python train.py --d_model=256 --vocab_size=1024 --attn_scale=0.0884 --init_std_qkv=0.0186 --init_mimetic=0.7 --lr_mult_o=1.11 --lr_head=0.00459
Each number is 500 + 50 x the weight over its row's rms, rounded and kept within 0 to 999. Layers, rows and columns count from 0. Numbers have three digits each. The size before them is the row's rms in percent of the matrix's.

# down: layer 3 MLP down (transposed), 1024x256, rms 0.0615, rows 514-540, columns 0-255
# up: layer 3 MLP up, 1024x256, rms 0.0864, rows 515-541, columns 0-255
down514 099:486457442476488574543539545493452518554381556438500477463479420485557469504566396410460458461463458468516494516458520559424541529441479504492484475466513531423552530528410599432523531502492571449497534448468548422507497488568459559520478496594440475536430508523483576436456546508474488505499425422481545547544492488631381511500506468563449438375516541458509528526584537466436547487532427495530504584433464475559463566412482459554446579534478517424560475532444401501468517512452440522501453618475472557473531522499575542438479454611507499483549566481524532476475651564573462494506468512408454460511439556453523422533520569564371484559521441455507436493512512492507511449479472514571481505442470500450464575512461484519470508499441631496576485471592466545479410570536507
up515 094:518549546448498566536510414484497552487515508481520395459534543522509430599481444522435437431491419502407552521472574528500559488454398436535460494445485453536557506460469543549512456559536423578496508529502509503494473496541599588439568482382594444441428462529425433430401549508474505487528413390628466513524490569524543503555466377521494393568463456527498532479459533508540495505526456522509499544519441430418512466541532452545534514602416560540493494470570467538581480484481526526478493530563461449498522377551520504571485459467507543539480462473465558516441447464520548580469426567467502443478448468453567562620509389551462530534520539532432529468449503526530564491549463485528458449526493445548618495441543506501429533438556513495504519511563535567639495536494446
down515 099:535523519642489425465564476502505502530554538488482507476443506520487525601453430494381543572392526452540544513444497486501422574436547482424498455542422501529435482579517509479535442539548531443500470513421537495460467605495463509503566494491505453522476482546523546540433424485566428406621521469426478485541566517463463460519514467510575531438468484439418504532400519486479526429486497549507559453534532512577502545420462519560453602496520527488578519536419428508402485516459487549540464495414476523546522547451533536409519497609471543549436501503594423488463548523477493552476474468534566508567558578494430531484504460603481551472534484508437565464431461503577484497479448477447573488522372377544543467511613489415527430493518581484436511520475493429605409512559496
up516 104:496459506496491553489468529500529482536481447537527453527553497489488546448510553581565439484468502538523519528498445539547582529496520445505511419527539539540562444527514436561555442540516468593522438445537415512397555479501497507628476507402563542493377560540406444426471431467497558567425474416405438455621471567506528528483432491593439391490566381454536447502543458482500501560518650425485540500501475519446436531420517528500496455535411460464450593529406483537507533488538482577514525471414508446531507488513483498526479517575521467450473474569543581523496544501589455441481477496544510540439463456429566437513474503527457577434550486523521529517483529461548468520442414449605529456501420409521488432526532538566584505507561506631443473588541466532552487467523451
down516 096:546477517436506451445533601531538488469469580359529473541540532439468529524571487402502477492546435470545526481560524470464496361555515484627530549496567637476487479456516608462510426520448516467448508564561455513572610548532458496494505442495502468582577513467520506487471506514442482451467520395491515515569459511531482451548495501492578542516480433484519511511447524563431607495524410498507450564475598559561610469473376473534520529453497443418567500483479423506521389428529500525560484564478503451487490498476544489525478501541490501405482436453482541446492523542409476492382468524471556568493515416474498556448516526431463392610529492465546511442511532494541469504567488533521614451483547601447499517531526569410510553422500518519530375465464545538451477481520482
up517 091:525481517573536526481571395591544465502469419464536521570520462395546584524518493573559533536546545494547537581561578562505404509433451433564525465560538434529528492517566507500496488502524470494569492473514441466513486505489549445584425488530507465633476508407517538617454466517466480583474492470437426520511566531460458499505440518536530399452502454446597414528514470530531486608576481478523523500452525469496532506486456562555458540495553463432550528570492432636510466594325459475584428476524546418446530539545440484552432568505443473469494472421506532407553474586522495503399469607467529486522530419516456487515530539453474548432659510509460493492475579478489466424428496540538520492504465523498483507519469510480486449471532573470379482500476494560507498477473490
down517 095:517504547545461505543531608464433512396479535546455472466562462403498505465464559486551461464512520553516472525416499524585502583434444519506517479425453478462512517499408531555528477473395507460486503547399452534573470509528504487449558601543546549468544555514480474436450517480462535453520589526489561465504503557595486508447499531513590542398456565437442636550551521567492540504504494477581435540463533427501462380513491490467585433482408509453553607484548533445550516451541514582528456467494539436386561411497502530576539471475489500497503511517515486625501401525498404443484519456411415565494509544374434530547469562504499612543596553512504412526513552573421463528562478539493467503493517527543440508484484490490507439567558475517610509513569581504464502497484533
up518 088:503538387490493542536486496489470554564512448549533494567486448481411512450539495489416570522503537441459498545530481496512506507528476484509456533466562540565476522491567501470484431468529501577558529475499574531382453451531498373438516486518437514557529516548491516462509465555467508511509500586510456516456583456570471490467487493469485559590571483468489580535357513496517482547397461521463475506531495499432631560514499506511531524524541477467450542435442429489527547577437518447515455448360508533434509565494577520480516517446394453536479523480396442584548575508603621518538538588494496473531672517505428477472525438448474518379440464479470545500457559494519458534441516527471538483499443410484398488358455424546612438524572482417501535508465569500471532496521479
down518 096:521524645492537584464497529556498473472471498556471512545488499526518484522441470444484394475575525523482482447449516590509474494484564517536523614574530467505548570462393476475525454572526527433422486378472526506565474513521520528544582381472514514512507550455510520535473519402503498475464554426571455465541449452383499599524461513600484454493548457544640543500524597396464536560436495484476520524552446461486449438508456451540466458498555506474484491508548532469566435491442497498393545486492586466587493495474493417531470507580510491460538544536531426440516436636434413471560545454562496501536462511475592459469504463444480414443560462484559374563500505501488494586599594436419577486428485539499462504535524582444535535511511431489514493440524483429530480539477499
up519 105:432545572556472454436533597549559549501525585515529483486443480485626493504483530505556461463489591552482481489582461494461462457414482485475453473460453499462479500534546467542468452551360532435486475555536523496495474426570490537474516408503465434443400483513518466469481439432486555477505400513520511504409604456500483519467469534498517487548495515566427492451568442602387522503480525417568518521478541541538511472606472469544528477554591481489533538480580600545512430410541541469548499475573468446423474486473492476545446509474523417496462487493529407431478421565588547560492524500587541543519492514485482519536519484540504413514587551501520472495587522408352537533498587553540504538445406508487388520549564569524499527530488448462601539453430572514403504587451451
down519 107:393514578574533481515447518476481423484573492392479514472446485442463554478488509479532523510498533507509461552493614505485471491513531542503486486528499395517499467405452541465440467488469415602437463588564455501496601480509520524528403503504500519564447495442647420439409575528564491471502481444489510461595484536492427505532465529546429506550490495471475426425499445527526462463526463586545454477497470558441544509453482513464535535611475422445475569438487516543488472457510512491398468533596521473516445445379575521577457489549421413500385587547368608581542424551515504483534549492399456426540597548438466581402506458471467481438533455504508507555508462558395452485533424513542524475445434475488525525511505470464524517454548486519510470497557469564541541459494539
up520 112:537494581428516461499458534532429402445450511487465491487506511555543395406499460520510478497519499423486489585510573515426537540403563496529520470504542491487587581620608484517493390631487498486572517505454437475614515572575467492527491482537482553502438540525515522553517474449535509551439464433521490467413531536528429534461493461564517453500474470500489519536558525516466496457512540561413552558444503586522490560457531439476495557462457459473459490508487481420555419591419459463469480503634594556604467446547454514557584558491509418544513456409500459489457499551504394542512524469452517449413487522498541488434495514557499535553538552633536431582487564443520578500495481477433467457456428523551465346440460514589473524550557511490514445506566510438465509483458549
down520 108:407539405477415559513475465547477429485397519340445416492407483522474460472499465499499491603456466487440490500559572496527564544472527459512451445544449580490405500541519472543491484519436566541536512496517563524440579413516484412492551475532595489537484532475472419603496436454516495490589454502503575482525475466420500386525494584498374635483378563526536538615516450590466559433472524553488489462515445471406482500432516550542521447482442405509502556534511431514494560493515604468511510469496508524415565520475569583533495498608505559537527517513486530580521453509510558467571506519525388415459451490446496523510461499601510540466464487455513439550476589504479497432466503452496503522466497390544474466461502543486500505524503497475518501507542423482560517414464422
up521 104:490447485531532504412605525414397446467497482505544502536496489500464408513476573447462485527498406457557428493450595519511511556416544518425487446491488572534546481486564478379537506570544357514446554557487483497504539573443558491538455434550492524514508482582558509494609504573479572565574436518554528557523482429515512419616513468445464534507530461565487518416506445510526515517391512429517475488447588551447452523406510517470485523416513560509537510458476412496422370514393475506424554461496494495478508530498502444483479514586581484489534492527505485501532490490531541595525615503585492575537561501477515519460561457505408516564416515549509438463584512484483527509528463508549460491557440531512497463583616456510545495465455489504487417430509497517413633472458589
down521 105:424464544567466465474396500473540505470460531480587485447450488566507483470501502563488415535460461539511491594469500494528504506511400425459511518460546504509496522385380545516487489620517549428628547453533540485500492509571473469511549507511510538514432460489527548480522453470488525523589436443496477505512530572479589493417498603542503524398489568510524574603533526454406460536472396522466405480537488480559447501382497447494460429493468475554491571470533446526462502475502492488520523549488451464467513446632445576512442552464525568469502478441482508513451519574486540484400473529534410484546451547453467616568506445594522444553417533482474446484507488570412561385492545452414459567517523509637452425568467538483499485442523488435539466462566461532512457481623494
up522 106:480504422468474566516483457509515474526457409543525493569446577399485509545472500599494440637514450453490497471509582461498525458454374547517551504422476416490479516555583339504508490502488511547504639499435528513415487561460572492460500506513555517527553460489474488522542449469467525506474519419526513509579508521499507479567496498463534488493443465398596462485459507499451560489509546426523459509549442452465487461475547484505520559423475506546421440585484459515548515450547520464418495647488432554475508385565467508519517443481549513467624559483467466483401560507424474479525448473462438485567496463559534595504461423426493585449499517563454538579451488489452473410545506526502432561507548486476385565504425522532453501514534620474529525505532423469541525530605597
down522 108:511498503451574513514470519569426422502487541582478445488522534419423468444469471473572437506420474503483486493519497425496598505532540499411482432493496484421500440487586514510507516410534521453629492498561503404547443418398540446483450545389440475409497387490528414469514539523489461503435442388553495578443532493423461570472415504465463543583521420511486434559577522558539491505475461457556586481634510524483497529486456432482463457526512503465468481450513468519489446486466512428471518526482445433424567542467478528423575528516498454567446352507527548467615472472540589429537463514480442501403491494551592492591529452600490486567530461462519466452460540504585447476443436540480488399555529498495494494515548491577475545425493491506453530503527466610539501518508482
up523 109:528500455527491540511507490528455560466433474565515524539580532529496484484534548455553495606575512430491445493476511585508574534440445453514502534488535486513497461495611530379492504498400401465396556544498474535508511521556519496437462514514485483464428498551457452488493460604414477541446537569381553599442502434445427545541428459508521549454477452569521499468512512518478490503485505519482493515511553491539532496526540532461429511592465525560368470570412487513494600495464527502409459585531517498487440578519536496501602550585464538501518494475412505548542507390533538631554512445542607514536563547431412509527535458509468523518520545421503542445560521526498451457527537639558569484550586582505548412525593515431463563458546488436517482530485469541379472425541438
down523 112:540498434533525371443472484459531426547450504551570523543531532492555469492468395547387613469481435555534500518517501504551526530500565522520489535487501481448436447431585571462537416491505427542539557562504478533335432540559482523502475498562529486494520521510573522433470503453474557458513512497558404518505465566453481455469582488498504465467486547509466566494427571507483549471490451452444607528532559545448518441486517554505466609452381560546528530485508440514484465509447486436538489530510405486380536533496415405569635432500529447548490441490457457494513384489544448412538409479526552407512469480525484508520454521574517529428548452580508499493520460491431529498554606400458512464456473495460473465595481500505400549554508587545471535432509490445514505474586574
up524 062:511420580468516513501497428448569647459487492447520568579489509408453549451548494483531510438560579451419510441481451404467524370617430386568428505449517480519614600521425489536485494471562570564461536543546469434523541444462516504462567400511545559417473558504437586478487571558445455531448554416499501521462459552452508482469490531485545444533425533435471472547538463420547477483505577526487489498420509423499532537491515515463519547491545486482529531467461513482549489508521433436493529523385537579438512587466502490479631538498557488463467468526477569538496454527531519487505490482554538446490509475551570536508477513482483486469607514434517491439531537401553531557472477490543460389509537336480550532540481502545453461465478487458436542478426451508473417410486575
down524 075:552554456568532484535507501582416474434493642516513505479515386568465565503403507530437410551498468508541503449448594577532485550508526571392557551505528482431422482448470555511460477478534483555537462593481641543459498554490517522546491490412571568528505581570489369508493408520428556569488503562489550462535469505481508526538543471591464516461602459554501565553500470480437530557480441514543599489501434465481525406476590516449513468522534482494502401485531459416441480524509497484464454493524477478507558399507434473552504596540450466508530492519630453474473547490489432523433509448506443501482436584493484422498487458511526422484438522510569460507553465488537503405469555444504511593508415543475439564502558490494518574534573482572563475584510433420547501523534417
up525 086:491358453589499531435484612481566462605505518515495463413505500378546528472579452494488441507495529538442511424523514539504565423482595487517415512499505593426499474495550557457462610420530467384468443596594575505509408487567562539576463506450583445446487530594425366525511408505419552524474477461533537523497546518464447431448483555495441438440521513477582447487473504527491444560526436434470495522459532470457499544515444553424456520477486509502518524482459487400481417456512435478529495431452443499526539576512536477548481543499536406478497516507544549412518470586489465496498501636429524486612494442449466505616526508516577489477570577519516524456536550496537521531448522504473570523417531464520504499498493483532528444587534437526577525477459554451511552519511463
down525 103:586493501494558461567550501541480461460503464516426461520424539477477527441478492480472474560461484523499459556564491545483520486554510519494558538602396492471502403492600503552458483504549484616575505565466560559359574525488530462477526495494536509414527479504460574445519609521503603428631465447538425564395563511479547529477459516403550471481574537443483612530603500470472447517485544631557518582543498488531519450506520507461483425475475530514506553458491512479582456471489547448496470480535630415512563492432520541580530476472448509485523538520495469483512395600500555521427588560463537533409471564458458591481420435503515539462468476494415486479437518493520585546511591504470557545557450548407458525498559481467474599442490566477548492481551489563469542539491442
up526 101:499508567474518473573529479515539437485386430599482503542519453504564559436395535536504518498513470432536637554434538454444456498434473491562499466487443452445580519440511411510537542515437615500509463554509480505485523533525515496486440524511550579588474506437487454565550530519596375559457478463578497525510505500438456444520458552438477472530555489459624520551544489526539469440528440536434512449496497580508448447510398452570516399479494505594527483466467511609570571566499490475463457567539543485467507547495498493444507538458480457559476526403541500478494588448634496451492464561529483463585462528510490537433534459455433601519432504585493453546482542408569516461500570507461530569462397477453506439528553413381486483471444463552518500512593510449603459479491500
down526 104:462562567473467526608477530466472496481429448536502490507495455527573509537562448558515466495509552509528509381462470571547549522510514502504491534418568540542520523572439540545421507457506490466531503620565535570492592492551579479515476551465541411568539474489545433487541419505505474443525514453516509480456473584534562488496460401473610453521527564475516558561493565497541480481388519493535572557436505546440473403396531556578455520524454519526457542455579490494384486528496517393528508507493546499487488514490559635465505501438525534550551533560469524445633487456417554600459479526578519504515528449473532448521401597546415501369500564513570493461486419409491470562459491536555507532605583544590519532562580469502553520495478442474514413528460581468504499458501471
up527 099:508404450460583498492457521484441548487516574549417512481529485512489462400466534540561515527473453527478454517550526498517554497453552559465478481391492444474463517451517475479531597568482366591410547431457594493489547473533399551502563469488440487530476520598488574447558482571498520463483441548496460449548515492471478413500437563481551494427517464439529484494585497474462501534490482604472500492454462489522503612529400517552404547485421517553543547550575528522541514552546592527470613548511523406494418521526509496508431454441457574421541535442501586469481514481576547571501418455369513445529507475597577508401458561452517496521435429523606509561590463538474509518459504471500490461506514504447507519404587527490410531548496411555495505473414563466443470479480573
down527 103:450509483503499374492511493547410436464522447388438559485480497360524454438538453602494523542537489429560473455572538532455571495448557505571643454547450454474550503539491574504522487508429489478425562539549394514440495524484524511509526510383477477462572463471454531570557478527576509527522529553503522416483572406503439509558468406510483535574430514600446451505582487569484573439377546395534590485535583430548527508532516451480551506545511530542410509478562522424495518423459585496472461585478501607553516502550518536463455551562480439500551480478482445529436505575491504466447499518474505475541530543540517496549578403506477447426542481486563450465525487441440502484441506510451502567506502533485499553579405495542532485410417603458475460491513521445509528440472468
up528 107:519485537513513505485449439507571487610490512411468549490478440473511579460459502483501529549565537573536480543345465550505501519455479486449500438420485483538381494509482478506550481492511492549503450460487512464530596511559449442592507512489447462478503469565573455543561526446421440504557519501478459535472543498489538548543467499434605573540471480583435547527469480514447387407498580520500461463450459598450508477384469441507571484527524436537483437504559518518525488507463468462543540481497492548544401513444498441443466533443455455549400428522508488516472541574578485559385531475400537500563510382412573404461401535465443521462451462565550499496523479541421539535463533537425569535434477492472600473630496445462489551543510430537527528531478423503413634512482546
down528 110:560447463488577527540481383547400518546531528461601485469459519412591562462456459637489499530446546480403525508475525457518507506479557523537410450538504424550566550468525463521467471465511481543506489447526499489516522573488426521499423521478488491537541553478478524494489476522513547506577443564469509510555529546559522466478485544530525386551575489508527523481441422446346559539332485522559505505525431501449495465511526470564556511403534473482433455478524478469483519558455488524486528483604598461440461541488509443449591569568492419581488502473445573469538479489469513520418487450393548556507535447542480528527489510476494541459456532554515546511609459600481440549558457406573500625509564454488629576387461474448439537496472435582476455517541552482500520459468500
up529 108:475583526494439531545467520457498493502584484482560601491481539447542511462429445431525527493526534459421527473522473423499474551528375449427556538460489466474439554486542535530594481477496568491392482428613531457530469497466541443490433520468502524479572535528510511532509528497515528483510478594470556515659496462556520448483615456413503477579551425454474481495395490506536575507483539541551496481550487522401472496521539606559479496485542507493442534597541454541569479590474526467512483497372442437555459580488491469506486484435491497529523549463509457456458466441395466385494574546536531548560457471552455492508408436477480513624464621536486523495444514440461492466446511565504492534581495468472498521465573473472549606558397431486570499523523541507597472548369545
down529 111:544362471511510550490534516525530410482492483463495455599493501511521473487516476566497423544544485429478501455411508507487576518534489547594618492552519474542471479522426509470497443445453528588511543470525497456589503559536494506523456497474529593507676474479518505572504550498460421502539624622403487538507440538527578520518581526475449331549505451526507568531444478485478492543543470495489489419509490444571597486477436437484486546464490585478568466535493511465516570523429434629504509486505471554431532351484488441581466415452414455486470509437463455510457494492521519522508455569544489494519499472463497566491490433462566514516505499562442458386487575567540511406485439464416497520501469483512520553475492514499490484577477504527587463480449358510400508469444501
up530 093:539576483466497588538508602522451471513519550428554475453495426487563484462504548474629482516439487529389555504450486531412608467509512442454459487514499567547555457480507501498483482546453471496430466623505511505509480438591509458492533486553451477469538598458547412434480490434537531517505454498551459505501488559435478475480513535427431685450446529530519491627481501493446465495488551419538474513548454455495459543517523560504510579469526473443546546535451446416547520476531467500543469594516533541496399511463489489451515541499477414473539514349542447576604522532498583594510502464584489508490516456479439536441538533424459501464472472505412451425471539585441556588493536572449505500488420444481385502598497565518565493509581453391520491524470490525486604527448492
down530 102:518485529573504512372358599451490431525577418510504471563500562495489454476495582519533534600584562552434371461523558461481459524495560459540567514566503500588459370424448635497415540560470474517518481546534518403502651519447569506522444507492565376557502587377560457570526472440472429500507516455425515533522543536419495523513493596506495519453475506480446483567468519481533504453486534484398535515492538471384505498452459553523543426524481526495499540525465488491454482393462543455547532490451562519482574447451514530597588549456544459479410463522481563534494470514492503487511571507452488490466493485575523460434475512563521532490512472478514453566422578468475489511457466475499515474539467500552500464497448567498429489437530617501397427553472520493477517494512536
up531 099:397428557397562484488427544445478574517557545533576540532406406542469562477396515498583503537513457471476581501544480497493470460418489453507593413484531525418559465477524503550562464509521553524407524489473435458520506605541593556466563497483487408492525392432480440503466475504546376532504449529453543440535488485551494438567478390565513470579535535495500448516456535623486555516540454516542552555555545561494514565586423538523562519495485485600419488569508578517451509542473505410474472457442449537538494358459499497551448475467431469447524512556456429591417463471459513496482442444488513484576436463557548604548572476446434513535475513457429490411520584487546526498512497537506467504590548447503511536499515565456484540537538581486507468495487528559532542472485577
down531 107:508499502488449466602520527520459423537445456636501484485450446484512496467464480500535470512493478549434491568559457483527495446621512506497560485573479529478447528642476564516462451584490472482541493441578464495516446570488487434482574513449531439494362595509493425517493470541445509480426451602356534560513502534448461406518482502447519471525528544578538528493426591453489493481436519451417533445560456453509437505493463500450488564440568530418452465554524455520526516515506418559484481487542376489592512463475530492505466541485454451518447551488455483486490638437418458496453541397504468510439473478437526485544539481509478462437488512557510533486446488462541390495468467575562509467489562542546451479458600518482561417421452556561614379554453492540498489567537401
up532 102:573473450492439544506479465491465489477514448459555534608505425590494428549504516551471663490503401384531501603526456562407466519516478560442465563529539481491479481536403612539577558546410562486545500552504520448586457528508512539494501446514494502527490413505636475525516499509542484540467442494487445498525516395455474482442461560475497452456543516529488561612475459477494477546538479538460520461488522458486553624446516445484509529460518552552477390413643492475534483443467472559493490430457538446431476508522425478468481585543476528485494486567526531543491517486543522542548572568505449412576459478407584522465615509545394557531530474538586502456486475508508549477493567513550450489442430366602473522489544521596491461479487533439497464548513544545505487467428518
down532 108:501522530451624479495536503485555439533463401522443469437473536426513405498393541503563425531517440585555489512521528476499573524526452501590558514494476470592413595421479527584547486472418459583448478366515534523564513501478632525538463470458392454490404582532502537536457557520518522497490457590469463431484512517558494606460504528498511588545489518568437602522551524485497584394506548567478492478582405512551526480591516483568561479531530493519489510489534580512413522481564439509499588482485404496526523477466561450423522545452500573546496504368495475575523605525516540491494467478459479506491469515551580454485455524539496502465432457552477404486497452527577428479529502542458498398456518484471578495586495454477487528503468452507458532587504564458440530520539574
up533 099:590484392465508528466433512523429430447452467546542524561446536467514501478483538435498537570562504430504613545478395504501578522462445467519393476566533526403432511505586443562469483448484445482545534539589498547486491501566593477524519380515489550487502518423450435500536503420506532564474498485494407524494635504567496587468413523528536527566421516435527479493478555484577459438512493465519495545565577450534450471495506547529491483573515466446486424491536537457581479555459382505426516514494442571516520528553517487490554496450466570538498466447552544475552439479426490514483542597530535471465526546486561448602459649456450474492546452597485419452510546524378531474546565500460502480493496473549500543521513528451595496602483574568493559508519520578482544412390502
down533 098:556519565514472486396455404445491468417507632518505464495522555533596455513530584547614505559426551514481440456515508501559432534514531539477611470490466585554524567538482511445429441570476464428435483512457481469535515447451528492472395457470492486517507422501633532585533503556487443474529521470472561478587490524530609496537523538458492514518426494510547550523615490507492482493520530484506481389457494492414543482470439465409541560456566504453502462524478532531477475568489484540386480456482427497491510577518479448513506575559453382555482539523529459500475478478512487549553534420533528618558485469498488470338522455557552544477458632544550567478535419500471475518569465528514523490455497587502571442523568514629617543417484494512478505525438558446475454495504499
up534 100:502468438528442459420443543466436604551605468523476538496390548586524451533414469542593495516496567471548532566385555534515526473498476476509518393457493531474515421519480573581519498500464558554579503453495446510501503429502598579602564534422507472539434446522450526452429452386489491468580535481522469424447521489528453589436484487489469560451476511575415492522421513422502518466586413562504468457506482519501509608520534507503565433473497434524461474455567430507565564491536449478505494469592451496496548582587503433559511460407527571457502435464451555576513508400587475494525489538509549504457590485657491453493561562477553510439519456486438524500620537531487480494541489476549564493534450456483416599590518487545527473496547508504496454494486556542486531522503462
down534 094:521509507527508497520419484417516429410492460518525501509387542551540477477547491433468521557460571489377398521512434463507601569533456519504474473439583530493518544465533511535496395519364493524501510467494519515514532504532598529483482431637560526574432437460536424419502453508539516521501483456503468495444473545543518608540590443555504537550510508553542482523476537588535573422475451499578457517568565507490555501549433437432477468551515463410544522584458493525446497515529567549402576456437506508548473510441450509407418446554456541513547533496465479523442493602503482483549552470568537516517524494508524532510494504446468545478423561472467464560504462499486481471500495519508476414395432510513489468446416452540461321627496475412472529510479563398516512391532568
up535 098:515548434538544398544542493518503563512523465518369518404523546531420527436429496479495555581549498429579511478410514527525509416466458470467420495495523510499545487501511506498476512594536548572482532574594514487491499628469511442496507451544482501466509502488623486475562368495519535426487425559543520509555520424490461440590523511457533508490487500479544575530427473507451416609514518458506540434502627512491585495540559512513526587479405484479465456560453427511516453583485583461486465548468539508448500512471488447509522477479460468563523516501491439444590533435536597496439417429392503537483481475491382520461498428438491527517537532552577457483537542543523449443526436462453474566587522494376459582521550472510568496472613558569540497537469516606428471582484528
down535 093:476422521581476473560443514473529437456543444408564525462523560504514436461575455550471496527501480587411444462504451469487532485508492632497529419419564442568535492580543471506435458464511518487492434464539511427471499516525506607440399574517531495492556529525510488548555400427447553509508472493484501419495540545568507573530475592475509505539539409429500450482519504615517460362509511503485437463545465570554529474512512429607460510530610471540593505455508433493456534514605491432484470543544516497515551489523517577427543480497487498466521572491534461442431540421414570517584549562391455420426481464524438516588540519522492563515528494488523499534430429504477566381492509444527520514573450469517495501411476538458570499549425432448433474538552500485421459599417512
up536 097:505451532545374520565567538452545531557468554494506491485536520521528414514549521381467520509490548515551528516535549463566516477456568445459615423448554579563454543486541482501547494490389489548495533524499453499498552438487541641471481584505474408492515427508468508535483440402462534454549463532463590552405524441433447556585537545473466450553523476449554498427503568589454520450489500408467533494544447643519555439515599459449477423575553558523407589463459467479502513418528512452454522472486515497498454535527425496543547441492444614506535435455485509506485522488441371497601569474496515451558454493477490537595456476488520507587536440454478520488600475472517560465463540516554538591506475479529444499505500485482473508593630452562496460461510453432555503461561474
down536 098:540389486504543494453568502464435453542502588448487445549523529475450451470554481464417480547485516527552507513533516528452532520442542506379470498526465562526455480515440460555539368486439500532554544576550468505446465478447563491497570410521513580410430486512518453441497621550566461558478509518505498504480557531533420450481535444535587488406565516605549488464516518530494431476466481529561508538376445540520491528553549445581595497518389469573516548473494535490534469550490530479493488568426454456441503534506565596492498443523453499416475486546579432462527428523493453570462617567482376539416519522501494584510539500585540510465516515498495535443506461426497604492513515457599595519495414452490517408485448531420535553444559487551524566475580542445571470573414496
up537 097:582494399501433402582487529443536443459551490512407460486571393595572579547562494458558472574490527464498466435478442580500564480536545441658486467555582490523612458511549524539584546432499520553475474547466547504447563514503500458489554492537466469442493576529476502509401499472492502489454439463486563565484539481583465456594529545492530492399532383488551533522590434584482564453537582479534513497512476535448500539463492520474511499462468409529571450508429539432488464477416503583385492441523526482462463460461465535543419538497477528449472459453510460468512492450477463574557543467500527506433550423529581504531496419528416509483508454437478543467561450455523536482424562418492572447543477513642458453528534476583572519480547573425551524497419574523518509473474513
down537 115:520536546479522494436521523458603421570519589405464506508507472486473550428594521453491425501553495494511523583518528453491483479519507594442499487448529537486537456557558467434476554493523516409501484563492492589479529536566541527407518471595502567544557477519473539537446522495601508475479456417508528558524422544509452535494540533544496498545451480518536616573520611510497531503497478442488506443517515542532476508438513442491611469564447434495536523541462441627568590470514506539433509451450519445454401436602400483463449513528599468395488355550404505472496381503531489541505438532524626486490465497479544507581538449472530551476456449499571515577517536396488535428519474461464467545433430551507444442533625489618495482520513495549566471425474533492507500510556517
up538 116:595533528505495485472513443510495545556575525570518599396577447569510477498470582567475499521546476556438456503452475500480513586415508491521610480462520473500536464463504512488537607490483486587516520480437563407557488463552524531481504577460464481522529491499574399552484409463502417434617437543503463515491603501495501509558469534493401493469590546533498421469495421498455519526507460542544510382456484470455401538531548503523579557534530479412591513608585538470472524498498516434588411552510450513573480503464561477495525466525457475508619491460456427498463522451512497485473493408428459564567543485470543440485496517452488599463451523484445500517409517361462492570475500557496437575490567533480477547445506532526540540447383515520505397453504568561623497483529438
down538 114:583554494617511520555530517490499477576465507461400498446585467510495468546477479486462514423595424548479463524443481454502495409548517528473559448596514557489532454513395482466491467527539476508510521501474529476437671547506519446460460584528574504464591563482478520482502521531436438422509556481454470462501515567580530441460507498598557510450529575518438439504494438443476453545547436465437446417519531401527453443513481485480520462418450429419542447479595455481453506495502384582449502405509417520477472438506493475541477407475484539509440350476484528426432476506489485587512402498408526534505448480510519485467569441478531452551566494463537498526481437549365483496541471560433482425458542451493526653492517499526484471458458450527532501501563458480435593506442503
up539 084:489545612562519515528497456454527698443477574564571502485556557534541465502407522497409549458559467521442509566578463520510494541467470511500518512406400512436605541547463475431493498474475498559516458448472499446466518422548500542577481559530473552545539544463534468486412475493479519491534520513510502514503501537482517516508514455507517499487497465489484505529514471499486426554508537450417485435550465435467459370463507469538472492499434608458464465455443500421498464470468514506484581402543556526623525434541532443543506513543483464419472514491440400576427530436454401479558519432402503434548570436468530458545510551491554392584557451568473487574562660522526535474512551527493492457536490569457542438463581568429456545522427551566469421486491476477516604547463554
down539 102:453402527563491530515594504573532390529433458449480450526475536549539489457529485549417486454449462481549519447487537496488519493452591452462520455486541506435540421467585548502495469472541522426473589492443433529537533548435451482496460495475492537420475459512501648497442579460496522444491573542399468597500518533550547532531431636464547511525462569528482592562423526551479497451540502435484559539481440535542498555490482427431528484466448444559554532505501456501543522549570483451502456619482553501435527497508569529459468471485471599495524423488510537510544446464577628466436532472631572503465437515456495564484481526437482549518566527427415488459446354529424471507492502392664476481515492456488543484572521483442548416517543501470498537472450469492448496529421469
up540 102:422508544585498409531530370466588404510475457586523574529512449532597458494457467500556434503505460500489555480472568464505562404564428439548533442486508473434522440462484499429534606487496478470506434631481566560480497484539468472499516580480491461578512505506453517469498541426588561555461476553509504467477478498498513495475440408484431597577466512449494637560484469602464489506416461519514478409516466578452563464446365453547511507509456450479390593509509546463481482500569445542493421517465538490529576432525505421549534546596482543546528508499442531501480444464562510496536598461506513528477412484491505549480593405461494495520545466501556560552502512542545472497565512494516473515482458529540545606494524560556618525501512403597513405532433499560505512564531512
down540 098:588499475487517545512513482483569579597547479484404438487559484450540504514503402516438442416552522454489460456465509457438515471568555557508530580468470464458368508581532521514554468475452352550579523612519516540516470493593439481496489452484548504497584449536387487484395419515548542563467551582534474509547608472548466509547510508423490451537573417487507644470497581430413536607462512474543545575469567473504505519554513419526481437404538582480498450468486568596490502500511556577442436502521541444545525511507478483473580610480516532474525448495546520493474458477446458465493492487556416541508507507501525480476388442428550412537467502504499436493436494548565586492522489500472474541555436557485447499472468544414445469502510530554539467442411470462469542423514461
up541 096:488394419493565527422454534426573467515545521571434507437611581530442462438503497494404480497487488546517427482534459488481565504475539502512515491478509512492458406601528463484445503493507497543428516481451575541475510505502526479502461571525493539479470491446546619523533492414427453474561583536451499499514507496510550403459512574441516482545488430528486553416506511476408467406397475483452497533529416543462429609555589534540457519569475457555570562527524492406541498469424505461474504521534490479490428498519500496569534558538503567573480456529377440424480465488517514524444461528482450484539446486499485462604451421427483550495485542570628567379611470582492458474469506509494494415468420498437472548414400627484484471588473509490506465440472475583568458543446492